{
  "n_layer": 13,
  "d_model": 448,
  "n_head": 7,
  "n_kv_head": 7,
  "head_dim": 64,
  "d_mlp": 1792,
  "vocab_size": 27980,
  "activation": "tanh_gelu",
  "norm": "layernorm",
  "norm_place": "pre",
  "norm_eps": 1e-05,
  "positions": "learned",
  "qk_norm": false,
  "attn_scale": 0.125,
  "bias": "all",
  "tie_embeddings": true,
  "parallel_block": false,
  "init": "normal",
  "init_std_qkv": 0.0239,
  "init_std_o": 0.00469,
  "init_std_up": 0.0239,
  "init_std_down": 0.00469,
  "optimizer": "soap_variant",
  "lr": 0.00267,
  "beta1": 0.95,
  "beta2": 0.95,
  "weight_decay": 0.075,
  "lr_head": 0.0059,
  "grad_clip": 1.0,
  "warmup_steps": 200,
  "schedule": "wsd",
  "decay_fraction": 0.799,
  "decay_shape": "linear",
  "final_lr_fraction": 0.02,
  "batch_tokens": 131072,
  "seq_len": 1024,
  "doc_mask": false,
  "train_tokens": 531800000,
  "steps": 4058,
  "dataset": "wikipedia_en"
}
Each number is 50 + 15 x the weight over the matrix's rms, rounded and kept within 0 to 99. Layers, rows and columns count from 0.

# layer 10 MLP up, 1792x448, rms 0.0878, rows 770-824, columns 320-383
61 28 44 64 19 45 46 31 35 36 50 59 49 26 31 63 73 67 28 34 47 60 30 56 50 61 58 47 64 44 54 63 53 49 36 52 55 58 48 58 92 47 63 24 68 74 48 63 73 47 47 49 55 50 32 43 75 54 62 71 39 44 59 48
34 61 70 48 40 49 46 57 27 48 34 54 44 33 79 44 45 31 55 43 38 29 37 65 55 54 05 60 45 44 60 51 65 39 42 36 37 59 41 68 43 61 50 31 28 26 79 41 37 59 67 56 71 52 40 56 36 58 63 83 41 43 41 45
39 45 64 61 51 75 51 19 42 65 54 58 19 55 67 60 47 82 66 66 75 35 78 30 56 60 53 21 55 50 58 69 38 49 27 68 21 42 79 52 50 49 42 41 32 50 69 61 77 59 69 65 56 40 37 55 40 50 68 32 70 50 43 69
52 70 54 14 54 16 43 83 46 55 52 69 77 63 25 53 37 57 54 68 36 33 35 29 57 32 41 67 40 39 55 68 63 41 33 68 50 10 57 48 43 40 51 56 46 29 51 72 39 32 59 49 64 47 71 82 64 37 23 56 46 62 72 40
49 52 73 13 44 59 19 58 63 59 64 57 59 49 60 52 19 60 64 40 27 84 65 66 60 44 53 39 50 71 61 45 47 45 37 34 83 36 53 29 65 49 47 22 76 34 60 43 60 47 43 58 61 77 63 55 54 54 62 44 27 50 39 76
47 32 26 25 54 64 48 37 19 53 43 57 53 62 33 49 45 76 50 30 38 32 43 53 66 47 48 34 71 31 57 61 36 39 63 34 48 65 64 54 29 71 47 49 51 46 12 68 43 42 36 40 38 36 44 53 80 65 77 32 52 46 69 34
41 45 48 70 47 35 66 64 74 67 58 58 53 61 35 53 68 33 52 52 24 35 31 39 48 43 56 38 24 55 21 37 46 51 76 53 48 30 50 39 71 31 37 39 55 71 60 64 57 61 41 68 57 70 66 53 61 42 61 28 29 56 43 44
32 58 47 43 46 74 70 62 34 49 54 35 44 71 36 52 49 47 39 68 39 67 62 26 61 41 51 62 27 58 38 46 53 61 45 48 58 60 59 53 25 79 53 39 65 45 65 46 50 23 47 58 61 52 48 48 48 24 75 50 48 64 60 54
19 34 56 39 75 48 72 55 31 61 32 53 29 46 16 45 49 62 56 53 54 48 41 35 64 60 10 45 74 56 73 69 51 49 48 51 23 71 51 50 38 71 47 53 44 48 54 37 37 48 45 58 54 62 49 35 57 48 30 68 69 21 61 62
51 55 50 40 52 44 83 48 51 76 41 69 58 51 57 63 43 51 70 65 30 71 51 37 46 53 63 35 47 31 34 40 58 23 56 54 42 53 54 47 60 59 62 46 29 58 41 51 44 51 55 46 54 34 56 62 40 33 38 32 45 50 41 29
50 36 77 52 62 52 39 54 43 26 74 56 36 33 26 31 53 59 41 46 61 32 46 47 69 43 57 40 43 37 43 47 38 41 63 65 39 80 41 52 63 55 12 60 35 33 27 46 66 30 48 71 54 58 41 51 47 26 38 43 38 58 74 61
41 39 57 72 79 43 53 36 25 61 63 64 42 41 48 44 33 72 28 73 44 41 49 50 32 75 79 54 50 45 31 50 43 64 77 65 54 49 21 57 27 60 22 80 55 62 56 78 25 53 46 06 49 43 67 36 54 60 62 74 52 52 46 43
53 44 64 49 34 68 88 45 59 35 61 64 50 61 41 47 62 49 56 54 74 29 46 55 47 52 43 57 62 58 32 47 19 49 57 45 47 55 66 60 49 51 50 50 74 34 74 40 47 47 32 60 53 55 37 45 40 53 78 45 33 53 44 78
61 50 39 28 56 48 47 66 44 35 57 47 32 42 41 63 51 47 78 28 56 44 49 55 66 47 81 70 59 52 76 39 43 69 58 58 59 54 34 56 37 34 56 62 49 53 37 41 37 42 66 62 68 69 57 36 45 60 36 58 39 79 58 29
48 41 62 61 56 50 42 58 67 44 23 59 54 38 70 54 34 50 37 52 55 53 44 59 83 66 55 39 43 64 43 59 35 50 31 61 36 84 49 56 34 66 48 46 62 42 54 59 61 62 45 44 21 21 77 26 50 55 62 50 34 35 47 36
37 64 58 53 30 50 28 45 54 62 58 47 46 59 38 46 52 50 54 46 71 34 49 27 52 56 55 58 74 36 58 64 68 36 39 36 30 62 50 31 49 80 54 50 50 49 53 53 52 55 61 44 58 44 45 39 62 61 76 57 55 40 45 78
76 62 40 67 41 51 39 21 41 50 54 71 49 47 36 58 56 59 63 62 50 59 35 47 45 66 55 48 66 49 41 42 40 68 57 79 62 53 64 48 64 40 42 49 42 67 52 82 66 57 58 66 43 42 57 68 54 54 47 38 59 38 64 33
61 43 74 55 35 45 60 54 49 27 66 60 53 48 73 63 59 52 53 46 28 26 42 46 44 46 23 30 47 46 54 40 51 64 36 43 98 35 43 58 49 60 45 55 62 46 67 53 53 55 67 51 54 59 51 67 54 47 55 81 37 44 30 24
57 02 52 53 40 63 47 25 45 43 52 62 53 57 56 63 38 52 58 57 54 47 49 41 46 30 66 77 58 75 51 48 42 58 51 55 73 34 40 46 37 73 42 53 47 53 57 72 65 55 27 40 64 55 64 47 37 67 46 45 53 44 47 37
73 45 36 43 71 46 68 44 41 31 38 62 87 44 49 65 40 70 24 56 51 63 70 55 57 54 60 36 10 51 30 53 18 52 22 52 66 25 65 77 40 84 67 65 65 37 53 43 13 53 74 34 50 53 70 35 59 13 39 76 15 30 43 57
45 61 40 42 83 67 49 30 39 60 54 48 30 71 60 42 45 30 65 44 55 52 28 49 56 48 58 43 67 00 75 30 39 45 58 51 27 65 74 60 55 49 16 45 38 47 28 70 62 59 39 44 48 70 52 53 54 63 41 12 51 66 68 71
48 69 46 50 73 48 62 30 67 54 44 44 51 18 45 66 54 59 28 37 52 33 40 72 55 68 51 40 30 33 35 34 50 54 52 55 62 44 66 30 86 57 28 65 73 48 60 69 46 39 54 46 42 54 58 53 68 79 57 79 85 70 63 47
37 57 72 52 53 45 69 53 57 36 70 38 51 45 57 60 83 41 47 49 98 32 28 43 46 32 57 71 63 54 64 56 96 43 75 45 18 43 68 25 48 16 12 41 44 55 44 67 54 46 24 49 42 37 36 58 22 59 26 67 50 54 93 49
63 62 56 32 24 40 73 55 77 53 60 53 40 42 34 67 14 21 45 35 52 37 45 52 57 41 66 49 73 14 54 48 51 65 44 18 52 38 63 53 47 33 43 46 50 74 28 58 46 62 80 70 63 61 70 35 45 08 57 39 57 92 61 45
41 57 46 43 30 37 49 61 44 77 51 63 48 32 62 71 50 51 53 49 54 54 47 41 69 45 55 45 49 71 44 66 51 85 28 61 39 76 52 63 59 59 60 37 45 79 38 25 52 64 51 45 46 66 57 37 67 61 48 27 21 52 59 58
49 03 30 28 61 24 62 29 30 59 37 30 56 56 44 24 42 28 08 34 71 44 44 43 64 52 29 29 47 79 76 39 74 17 49 45 53 57 60 29 76 48 47 56 06 48 43 67 56 42 29 47 53 22 38 52 41 67 55 75 32 44 61 52
62 67 78 59 33 40 53 58 82 51 65 54 76 56 61 63 41 45 53 75 58 59 74 43 48 38 54 75 61 52 72 41 30 64 66 71 54 43 59 56 51 96 29 68 67 54 49 28 34 50 38 51 85 42 46 47 67 63 78 57 56 78 60 54
45 46 53 46 50 61 50 31 28 44 45 70 42 55 21 40 53 58 21 65 42 38 47 43 70 57 51 47 22 51 42 49 32 32 45 66 49 27 60 34 44 57 49 51 50 25 50 56 63 45 64 61 36 85 85 66 71 46 38 32 41 38 54 58
49 49 82 24 34 55 45 50 80 35 64 35 62 32 63 33 50 29 43 52 55 59 58 54 46 50 55 87 59 53 34 38 48 66 85 76 45 44 72 66 33 65 44 48 49 54 56 40 39 66 48 63 40 62 59 61 58 43 64 53 49 60 63 33
47 44 53 54 52 60 56 45 56 45 46 15 50 30 54 60 34 35 54 34 51 75 60 36 56 47 50 45 30 44 47 66 46 55 21 60 57 83 53 54 40 65 23 46 58 56 63 17 15 71 81 48 64 47 53 59 34 54 53 35 76 62 53 70
79 59 73 64 38 60 54 56 38 43 46 45 36 70 56 45 64 26 55 49 69 57 23 69 64 74 71 26 61 86 61 38 57 75 75 30 61 38 69 71 63 58 71 81 54 29 72 73 48 43 65 48 57 54 94 31 44 72 44 68 49 52 53 50
71 35 84 58 77 24 37 58 36 40 41 46 39 51 54 40 54 46 66 50 38 31 48 52 38 37 70 38 44 31 44 51 73 46 62 28 66 66 44 66 68 67 43 17 30 50 50 48 43 60 49 29 64 56 55 62 53 22 52 52 69 60 54 39
45 66 44 48 25 18 36 59 61 28 27 36 37 64 43 63 65 32 18 51 39 67 46 28 61 69 55 69 63 48 44 36 70 53 52 59 49 43 58 57 59 28 63 43 14 31 25 67 58 50 42 42 35 56 34 46 29 58 66 49 50 72 45 45
53 39 55 52 61 57 41 64 66 52 58 63 62 65 57 38 64 30 59 82 17 27 47 68 35 48 49 48 16 37 29 59 59 47 42 36 61 30 82 39 63 35 46 53 79 30 16 71 46 61 74 35 41 51 55 14 30 46 47 42 57 38 57 58
60 68 43 48 47 46 68 65 61 39 23 44 36 36 51 78 53 63 51 39 60 64 69 66 44 48 63 42 74 58 14 46 40 84 45 51 51 40 38 59 41 65 48 29 28 52 56 37 45 79 53 41 53 94 37 72 49 84 57 65 42 76 64 46
80 39 40 45 56 74 79 37 57 46 63 36 58 69 59 45 85 21 43 44 47 44 51 68 21 60 43 25 56 63 53 45 66 40 44 40 60 35 23 93 68 79 48 45 79 55 36 67 70 40 76 62 44 57 45 37 61 32 38 23 47 53 22 35
45 53 43 38 47 33 56 37 17 33 57 39 58 66 67 28 55 41 66 49 49 38 44 52 57 55 38 78 93 35 41 61 49 55 53 56 62 54 41 77 51 66 62 59 51 57 24 52 46 62 60 41 44 65 59 50 45 38 46 51 62 51 28 47
58 69 56 60 51 71 67 45 61 27 60 48 55 25 58 58 76 56 66 43 42 61 56 70 36 33 39 72 58 58 72 50 56 62 54 63 36 31 70 46 62 72 44 43 80 38 62 54 75 38 55 52 50 40 45 52 79 29 63 74 46 60 52 43
50 35 50 64 43 25 39 40 41 63 42 72 45 69 32 23 43 23 42 51 43 46 59 53 28 38 45 41 47 47 55 34 64 66 39 35 55 44 50 35 35 77 35 37 33 45 56 25 48 65 39 55 38 49 52 36 47 40 47 58 48 69 33 59
41 46 38 28 37 59 57 73 66 57 30 48 28 80 88 53 31 66 30 54 55 51 66 39 45 20 35 72 52 56 67 60 55 54 49 38 62 55 67 64 52 49 63 59 42 37 56 54 57 54 42 34 54 73 40 49 40 56 73 14 51 53 61 41
58 40 41 05 47 43 45 29 63 46 61 29 43 61 54 33 58 50 61 43 57 47 33 39 35 25 62 54 75 40 29 65 63 73 33 34 53 41 76 37 52 45 34 56 63 27 82 32 45 60 24 32 68 71 43 27 47 39 31 48 08 59 45 64
25 39 22 44 66 27 62 42 57 53 64 63 66 39 59 52 21 24 51 50 40 50 40 47 50 45 49 58 49 61 57 72 31 67 64 22 61 58 59 34 58 44 35 50 45 29 44 66 46 34 43 21 36 39 37 58 65 28 34 58 45 33 24 68
85 29 54 24 52 69 49 42 25 47 39 57 62 67 56 84 44 53 74 54 54 36 62 76 43 50 29 63 44 53 85 40 67 31 49 62 30 49 47 41 47 46 76 49 39 44 61 71 56 48 63 62 73 35 44 40 36 54 29 87 32 44 55 61
31 51 66 66 34 50 36 48 63 50 38 43 45 50 65 62 44 54 58 38 67 37 41 46 34 30 41 25 39 56 45 45 62 28 16 35 63 28 47 35 53 56 68 56 35 70 38 29 64 45 63 49 41 43 34 52 44 57 55 54 56 23 46 53
26 35 33 53 46 46 67 44 49 77 34 00 62 54 42 29 45 54 45 33 24 43 75 27 62 66 55 39 40 31 31 49 50 73 47 63 75 40 48 54 22 58 49 32 39 61 54 65 46 56 53 59 57 12 56 33 59 35 40 57 29 65 61 32
58 54 63 51 56 36 57 31 68 70 66 43 57 30 57 47 40 38 70 43 36 50 74 28 44 60 22 66 44 40 82 66 64 46 60 33 32 46 51 37 50 46 59 70 65 50 60 73 65 43 42 46 48 51 54 23 56 57 54 57 50 29 30 63
51 76 38 49 58 55 45 32 31 50 45 60 53 48 51 12 32 36 43 54 48 62 48 38 10 62 55 49 78 39 48 51 70 23 38 62 57 09 48 63 30 46 63 64 50 46 40 48 44 58 38 30 52 34 20 32 55 39 50 54 51 49 23 55
62 30 62 07 34 18 22 59 55 46 50 53 49 42 37 32 39 59 34 32 48 50 51 16 78 58 24 51 50 63 43 28 53 63 53 31 50 26 54 50 25 42 45 07 47 54 54 30 59 72 29 35 39 32 21 14 38 67 32 37 35 46 59 56
57 38 45 60 48 63 54 56 41 55 49 68 44 65 63 36 41 35 55 45 69 52 40 46 24 33 47 58 67 48 65 35 51 62 43 47 50 48 65 64 46 52 74 20 44 55 55 52 24 51 36 48 50 35 81 47 40 32 70 65 49 30 33 39
34 60 65 50 40 61 52 73 64 72 47 38 64 31 33 76 28 41 47 42 53 48 42 57 34 21 64 28 33 34 41 34 34 32 43 37 52 27 38 70 73 56 65 53 60 50 65 35 46 78 39 70 53 36 62 55 24 51 75 76 32 25 43 27
58 50 42 36 54 50 49 65 48 44 60 54 41 58 55 35 47 39 72 54 69 43 66 13 58 50 68 32 85 62 64 42 78 47 49 68 63 41 39 43 28 33 64 63 38 70 38 57 38 65 66 65 50 61 39 30 68 50 34 46 66 66 48 53
76 47 27 62 67 67 33 27 70 50 67 67 67 18 55 54 40 48 55 57 46 48 48 61 42 69 44 61 48 63 59 49 54 64 41 43 74 37 69 86 69 60 34 70 64 38 57 56 73 61 24 44 53 45 43 67 31 36 59 32 65 42 73 32
30 56 52 60 32 59 29 50 47 31 65 27 96 40 28 39 36 35 37 27 45 28 59 55 21 61 50 48 56 55 47 45 32 28 70 59 56 61 56 73 16 48 40 65 40 67 79 24 56 24 22 54 26 72 54 29 42 32 36 64 42 01 50 50
48 03 37 57 76 78 57 54 19 74 54 58 65 44 67 92 40 59 61 63 63 55 31 73 89 57 41 54 38 68 59 36 69 60 66 43 41 43 69 61 45 83 43 45 60 48 56 63 34 56 60 42 43 45 41 66 93 41 58 53 28 40 57 60
55 25 41 29 57 58 51 32 54 70 52 52 50 32 22 60 62 26 53 56 30 82 48 75 63 73 46 47 48 57 37 59 63 16 81 57 48 45 67 52 62 50 43 88 48 38 51 47 47 49 99 36 61 42 24 28 54 76 78 36 64 65 24 72
# layer 10 MLP down (transposed), 1792x448, rms 0.098, rows 770-823, columns 320-383
43 58 45 44 44 64 77 41 52 79 44 64 54 24 40 55 55 47 47 59 66 37 80 46 19 46 43 48 60 51 61 48 59 46 63 64 40 65 62 59 36 33 38 61 70 53 34 25 52 67 58 51 41 35 60 43 48 36 67 48 25 29 57 71
18 75 73 42 53 39 43 56 51 27 40 62 56 69 48 67 45 61 16 35 60 71 70 60 60 22 69 70 61 33 57 46 39 55 68 71 38 53 82 47 66 41 61 59 54 35 25 49 53 49 58 63 12 46 29 58 48 33 63 64 36 71 90 21
47 62 40 62 47 69 40 72 66 33 69 70 48 71 53 19 55 49 44 71 65 55 65 54 29 28 36 60 59 80 80 58 34 72 59 53 74 58 54 55 60 46 73 51 64 39 58 48 61 53 53 91 54 29 52 38 53 43 27 65 64 61 49 66
92 20 70 48 62 65 74 68 09 62 67 55 80 39 55 69 50 15 64 56 32 80 04 52 42 56 40 40 16 47 21 58 35 42 45 49 24 46 34 23 64 51 54 61 24 29 40 55 45 46 42 89 40 62 46 51 56 45 30 63 59 60 56 42
45 69 30 63 64 53 27 48 59 45 54 18 64 62 76 39 61 53 46 58 26 97 54 44 74 47 64 49 69 20 57 37 42 37 57 41 66 71 49 49 48 29 50 79 38 63 71 68 47 75 69 47 48 51 67 46 49 37 54 44 59 56 40 00
48 36 16 59 48 53 42 70 61 51 52 43 28 45 37 79 40 73 37 58 46 67 61 71 74 20 45 61 54 17 50 67 41 52 58 35 33 53 51 37 39 53 51 44 33 49 47 43 49 65 53 67 49 46 50 20 43 50 31 39 54 59 99 41
49 54 38 59 37 45 26 55 52 66 50 43 41 32 44 31 37 61 40 53 44 48 56 54 47 34 32 47 69 40 44 58 35 75 28 19 49 48 38 44 60 45 45 31 50 55 56 41 49 40 64 45 43 52 55 28 45 32 63 38 58 42 50 68
33 36 75 40 73 50 82 76 49 57 46 61 48 75 61 64 74 72 73 57 56 31 71 49 36 55 42 38 83 49 56 43 49 74 51 45 70 39 46 57 61 56 66 58 60 49 40 31 68 59 56 53 54 74 69 57 64 42 50 35 32 65 47 68
41 39 45 44 30 73 61 17 68 59 68 42 60 60 33 48 53 73 65 57 97 49 78 40 68 37 50 66 64 48 55 39 60 57 91 69 53 84 62 53 66 57 44 57 56 65 57 19 49 33 34 53 75 68 37 43 28 66 44 78 66 55 81 34
55 53 47 80 37 57 93 66 33 66 69 46 31 38 80 56 66 51 45 64 62 60 70 63 36 55 75 50 43 79 32 51 59 17 30 84 38 49 13 51 78 60 49 32 49 69 51 39 37 39 64 59 24 63 32 47 60 74 59 64 45 62 62 37
53 58 25 62 54 67 64 51 70 51 46 38 61 55 53 37 46 48 68 48 47 62 41 59 43 51 28 64 46 39 45 65 59 51 43 57 48 42 47 46 45 61 40 58 49 32 54 42 67 35 51 65 37 47 45 67 66 44 51 44 49 47 64 54
42 70 61 56 43 34 65 55 34 41 59 72 71 65 39 43 54 61 61 65 13 55 40 80 47 65 75 60 41 69 59 31 35 98 62 24 38 57 66 70 30 51 70 24 47 68 53 73 41 38 61 64 24 43 67 37 54 53 39 69 16 57 29 12
54 74 45 69 65 22 52 49 61 51 90 52 80 36 73 56 42 41 52 71 44 47 53 48 48 55 60 62 75 34 39 29 56 49 48 31 41 33 39 45 46 39 53 47 70 58 33 59 44 55 39 55 78 49 70 77 31 27 47 30 46 43 57 48
39 62 48 24 58 40 49 28 53 36 49 33 40 23 50 74 45 67 76 51 50 72 51 33 35 51 51 36 56 53 32 42 40 42 78 43 47 55 55 59 67 36 28 45 47 46 59 71 67 74 49 57 57 57 59 62 52 22 25 61 49 47 46 62
51 33 70 33 60 64 58 57 65 74 55 58 56 72 44 59 58 47 50 69 53 51 59 53 52 52 32 44 61 68 65 59 39 50 51 52 50 36 68 56 49 53 38 65 51 44 42 74 58 43 56 15 42 61 38 38 62 56 77 82 50 68 74 60
41 39 63 48 71 56 67 51 30 23 43 67 55 43 78 57 54 56 35 56 52 54 66 79 50 33 47 33 53 64 61 67 39 93 59 48 54 45 43 61 53 72 66 46 62 62 63 69 73 47 63 43 59 25 33 42 61 58 53 63 24 51 47 22
57 22 47 03 50 39 84 49 39 33 11 54 69 68 59 26 66 50 30 48 44 49 97 71 52 47 32 66 62 56 44 24 47 63 60 52 31 36 34 56 68 32 60 27 46 53 53 42 19 71 54 30 31 65 34 69 31 62 56 23 53 37 45 50
49 57 76 61 52 60 36 79 40 90 40 52 43 55 73 41 51 55 37 56 27 55 63 48 51 69 50 44 63 41 38 50 36 47 61 76 39 71 56 62 88 22 38 60 50 22 54 42 68 30 45 42 68 76 36 53 76 64 52 45 34 52 64 36
64 57 50 65 70 54 58 27 48 46 23 75 42 49 57 57 58 42 69 51 52 38 66 62 47 30 48 59 21 10 51 34 52 77 54 43 25 46 47 59 50 45 50 72 52 87 45 38 47 56 45 51 43 61 55 92 79 59 49 43 69 66 52 37
11 54 74 53 53 48 53 26 79 54 90 44 37 67 35 31 82 43 80 23 55 76 18 60 54 35 99 38 57 49 56 29 83 92 43 41 45 34 39 46 37 36 23 86 28 44 53 47 82 31 68 38 55 58 65 44 34 62 47 25 72 61 52 68
48 45 44 64 41 36 59 54 51 45 44 48 55 69 45 51 33 57 51 53 57 33 56 42 65 44 64 66 67 48 71 43 66 36 31 38 59 49 50 47 54 57 46 68 36 56 41 25 55 51 37 55 45 64 57 40 42 55 57 80 56 43 45 47
67 17 74 45 16 99 67 76 26 48 62 41 34 60 64 54 60 58 58 48 68 38 32 70 56 57 62 35 66 79 61 58 40 33 56 52 53 54 56 41 65 23 52 43 67 48 44 39 65 45 68 55 70 49 53 30 49 28 53 48 58 71 77 49
61 30 64 40 76 30 45 51 62 38 75 34 19 63 54 64 49 83 54 43 27 55 32 41 48 19 51 58 63 69 37 40 44 26 67 73 56 30 39 46 43 51 34 35 20 35 77 48 40 39 56 57 30 60 48 51 44 37 27 48 51 34 25 48
52 56 29 68 48 50 52 60 58 58 31 45 51 22 53 69 75 46 62 44 79 32 79 52 62 35 47 65 56 74 48 74 32 85 62 34 45 59 56 54 52 52 41 69 44 63 57 41 57 52 65 35 37 46 52 45 42 29 74 42 36 37 44 76
46 40 48 69 53 47 43 41 52 51 24 19 55 58 72 62 32 51 55 80 56 65 73 35 48 24 58 62 48 46 44 81 53 87 45 33 17 65 41 53 60 43 44 48 61 59 66 73 51 33 31 54 40 71 51 23 55 74 48 40 47 74 39 48
66 46 62 51 42 38 64 56 35 56 32 37 38 56 64 56 49 40 45 68 72 49 57 47 46 68 05 68 80 25 75 37 57 56 56 23 59 44 40 23 47 44 52 38 35 49 42 20 20 34 38 34 34 36 54 73 80 56 45 58 57 45 71 31
47 60 49 56 39 57 62 85 83 58 63 70 15 21 78 52 32 43 44 46 57 42 79 59 49 54 47 54 57 51 80 27 56 47 71 44 37 38 60 51 48 71 52 70 68 58 42 65 59 49 45 73 43 45 45 56 48 41 41 51 67 47 29 51
43 39 35 63 72 74 66 32 59 63 04 75 47 33 57 66 55 75 39 46 49 78 45 32 45 38 46 41 44 55 29 84 62 57 59 75 49 67 74 54 32 43 50 44 61 57 38 47 52 62 52 41 34 44 49 41 46 83 64 68 57 42 58 70
24 80 51 66 49 63 67 72 50 41 26 57 63 63 76 53 59 51 53 48 21 82 47 34 44 27 47 67 56 65 14 36 30 56 54 34 67 65 70 66 57 52 27 37 64 80 57 50 87 72 48 62 59 30 51 85 26 74 73 62 35 46 65 52
70 64 65 53 56 69 54 49 45 58 49 41 37 45 59 51 49 45 47 51 73 47 56 57 19 53 47 65 66 48 63 47 64 54 52 24 68 57 36 40 55 42 60 49 67 14 66 61 72 57 39 49 39 30 28 45 66 53 64 56 44 30 56 54
42 53 65 54 38 76 43 43 50 55 33 48 75 49 46 73 62 52 41 33 43 66 35 25 34 47 42 39 33 34 51 36 52 64 57 44 43 58 36 67 37 42 42 46 42 49 49 74 59 51 51 63 34 45 72 35 53 61 63 71 51 70 42 56
44 74 26 47 54 51 55 45 28 45 68 51 35 27 42 42 20 74 67 39 84 61 46 60 55 58 47 71 49 38 38 58 29 52 50 59 31 63 83 59 71 42 44 58 49 61 35 63 55 64 53 51 54 69 30 48 49 70 49 34 62 64 42 44
80 48 34 52 44 21 39 46 63 68 68 45 38 67 48 58 39 50 40 39 73 59 29 40 65 19 57 44 43 69 63 40 40 51 72 39 55 22 71 80 48 66 68 51 42 49 31 56 63 58 62 52 53 57 47 24 64 51 53 58 42 46 79 16
62 45 55 64 48 86 57 48 42 35 50 63 66 34 72 55 58 42 73 68 67 75 69 56 63 58 47 64 43 51 51 50 62 47 64 69 46 62 51 58 44 40 67 76 63 60 45 81 53 34 22 45 54 49 51 72 58 58 61 59 40 41 52 73
65 32 31 41 63 39 50 63 30 40 56 36 51 22 55 66 57 40 42 42 63 56 40 35 39 51 42 73 40 48 68 89 72 70 45 11 52 85 34 29 32 60 32 56 74 66 59 58 54 42 63 67 72 57 45 45 45 56 80 48 42 66 61 42
48 49 40 59 40 33 47 34 37 36 33 57 57 18 45 35 49 81 61 41 30 54 66 60 48 43 49 57 40 30 55 60 27 64 58 66 77 54 77 54 23 62 27 30 54 45 42 57 67 55 58 35 55 66 64 56 53 56 53 55 47 26 34 40
38 53 19 48 33 35 72 39 55 39 58 58 55 37 36 59 65 52 54 32 67 37 50 60 63 52 74 51 62 52 55 35 51 96 46 18 57 44 41 73 64 49 60 60 34 25 33 67 62 50 73 50 43 50 56 49 58 53 46 54 57 60 60 42
63 40 33 44 26 52 43 70 46 57 41 28 51 25 52 58 53 66 78 81 75 41 88 42 71 56 45 40 54 78 39 42 49 51 55 35 59 51 40 37 44 29 62 75 62 78 47 36 48 56 45 55 20 49 82 38 64 45 71 62 63 74 41 67
64 31 54 67 49 32 27 70 52 15 46 47 54 48 59 41 73 51 74 42 51 64 70 25 64 63 65 73 32 20 46 66 65 55 72 70 41 56 44 51 49 71 57 53 62 86 56 62 88 74 45 56 43 40 16 62 29 43 50 45 54 64 62 54
56 37 45 29 41 31 37 60 30 64 39 69 66 61 69 63 44 43 32 56 46 36 66 33 37 48 53 61 44 50 80 49 57 42 58 46 55 52 69 51 71 76 52 46 53 39 69 67 35 35 38 36 27 67 62 56 56 50 45 40 56 57 30 69
62 59 48 54 67 85 54 48 42 40 36 36 51 44 44 31 44 49 43 52 63 43 69 56 51 71 47 52 51 87 57 34 64 66 46 56 27 53 48 52 59 84 65 59 63 73 43 58 43 59 36 73 53 63 20 59 65 51 43 37 47 56 54 76
41 55 71 57 49 57 42 50 66 54 46 71 41 63 55 47 49 54 58 55 60 55 64 74 57 32 51 62 58 38 62 49 61 40 45 46 54 52 63 61 65 69 53 41 56 53 52 38 62 65 46 74 72 64 56 62 47 61 71 53 49 49 58 52
41 35 58 43 69 69 55 70 56 44 39 41 42 35 61 18 64 25 58 66 47 46 65 68 52 59 41 50 68 56 36 58 68 53 68 39 35 46 61 61 56 48 65 22 51 40 50 38 45 54 31 81 41 58 68 46 52 64 62 63 46 53 48 61
40 41 50 39 54 40 57 47 61 50 58 59 50 35 56 56 43 56 54 37 48 70 33 22 75 38 66 59 84 71 47 66 53 35 40 60 48 48 27 38 92 45 59 52 56 68 81 65 40 45 33 53 55 42 65 56 68 36 42 40 42 36 34 26
57 56 52 35 66 44 34 51 51 48 47 37 46 51 42 43 31 34 53 66 47 45 56 62 43 59 39 27 53 71 43 33 61 38 25 43 50 66 36 36 66 61 71 63 79 48 47 64 30 40 49 60 11 45 71 66 50 40 48 58 45 43 35 47
72 70 58 33 51 17 78 79 49 49 44 64 62 30 57 60 63 74 44 57 75 36 62 39 43 40 45 49 39 38 66 44 35 49 64 27 42 57 45 52 58 59 65 63 59 29 52 66 33 31 50 49 52 77 76 51 31 82 51 54 57 60 71 36
15 39 30 67 19 46 57 50 59 57 50 31 51 39 43 47 48 41 28 59 50 52 46 46 74 24 60 50 48 40 27 43 47 40 51 47 60 55 40 58 52 42 81 48 42 47 60 66 38 61 71 42 73 58 33 30 33 37 32 29 67 63 41 82
57 42 39 21 53 56 45 53 63 37 63 41 26 57 62 66 51 47 49 35 67 46 37 39 60 79 63 72 34 68 70 46 62 47 49 63 59 55 57 40 25 56 41 59 82 44 52 82 69 70 12 57 60 44 66 52 65 38 43 76 58 85 37 37
75 44 58 55 58 89 61 64 46 55 31 28 81 42 76 48 40 45 67 64 68 66 45 57 47 39 22 68 57 48 47 46 51 42 45 53 65 47 58 41 99 95 61 71 67 69 44 55 55 71 48 57 30 90 63 63 58 28 73 41 60 83 55 46
49 65 50 40 60 45 50 61 72 78 44 29 39 39 61 27 39 39 67 56 55 49 48 36 56 55 51 62 46 50 21 44 74 52 40 62 69 77 53 54 26 55 27 59 18 18 49 60 64 62 68 66 59 67 42 43 47 50 56 33 35 67 55 92
59 34 45 41 67 60 65 62 40 19 47 61 75 51 47 54 45 62 42 53 81 75 76 56 55 35 64 49 57 21 59 57 57 54 47 33 82 50 37 58 52 42 70 69 53 44 52 42 90 78 72 35 46 65 41 37 53 38 55 62 27 64 65 61
35 39 49 56 37 69 46 70 55 58 25 53 45 47 48 57 50 46 35 45 57 50 47 54 53 52 50 38 53 43 45 45 59 55 43 43 42 62 36 47 57 46 22 37 68 54 46 58 28 25 58 41 49 31 83 45 10 63 46 33 21 68 71 36
73 37 62 78 75 37 38 46 53 45 56 51 64 47 67 72 58 58 34 59 72 44 59 51 39 37 44 58 45 34 58 63 41 67 37 44 41 52 50 56 33 28 35 50 43 52 53 83 56 65 40 47 10 61 70 49 68 63 82 49 72 64 65 57
49 40 29 50 69 41 71 36 43 28 55 46 88 57 71 39 47 70 87 39 62 74 50 52 62 79 57 72 54 56 60 35 71 67 46 49 35 45 49 58 48 66 48 54 55 51 45 78 48 54 27 72 55 61 54 66 92 33 48 50 52 40 28 47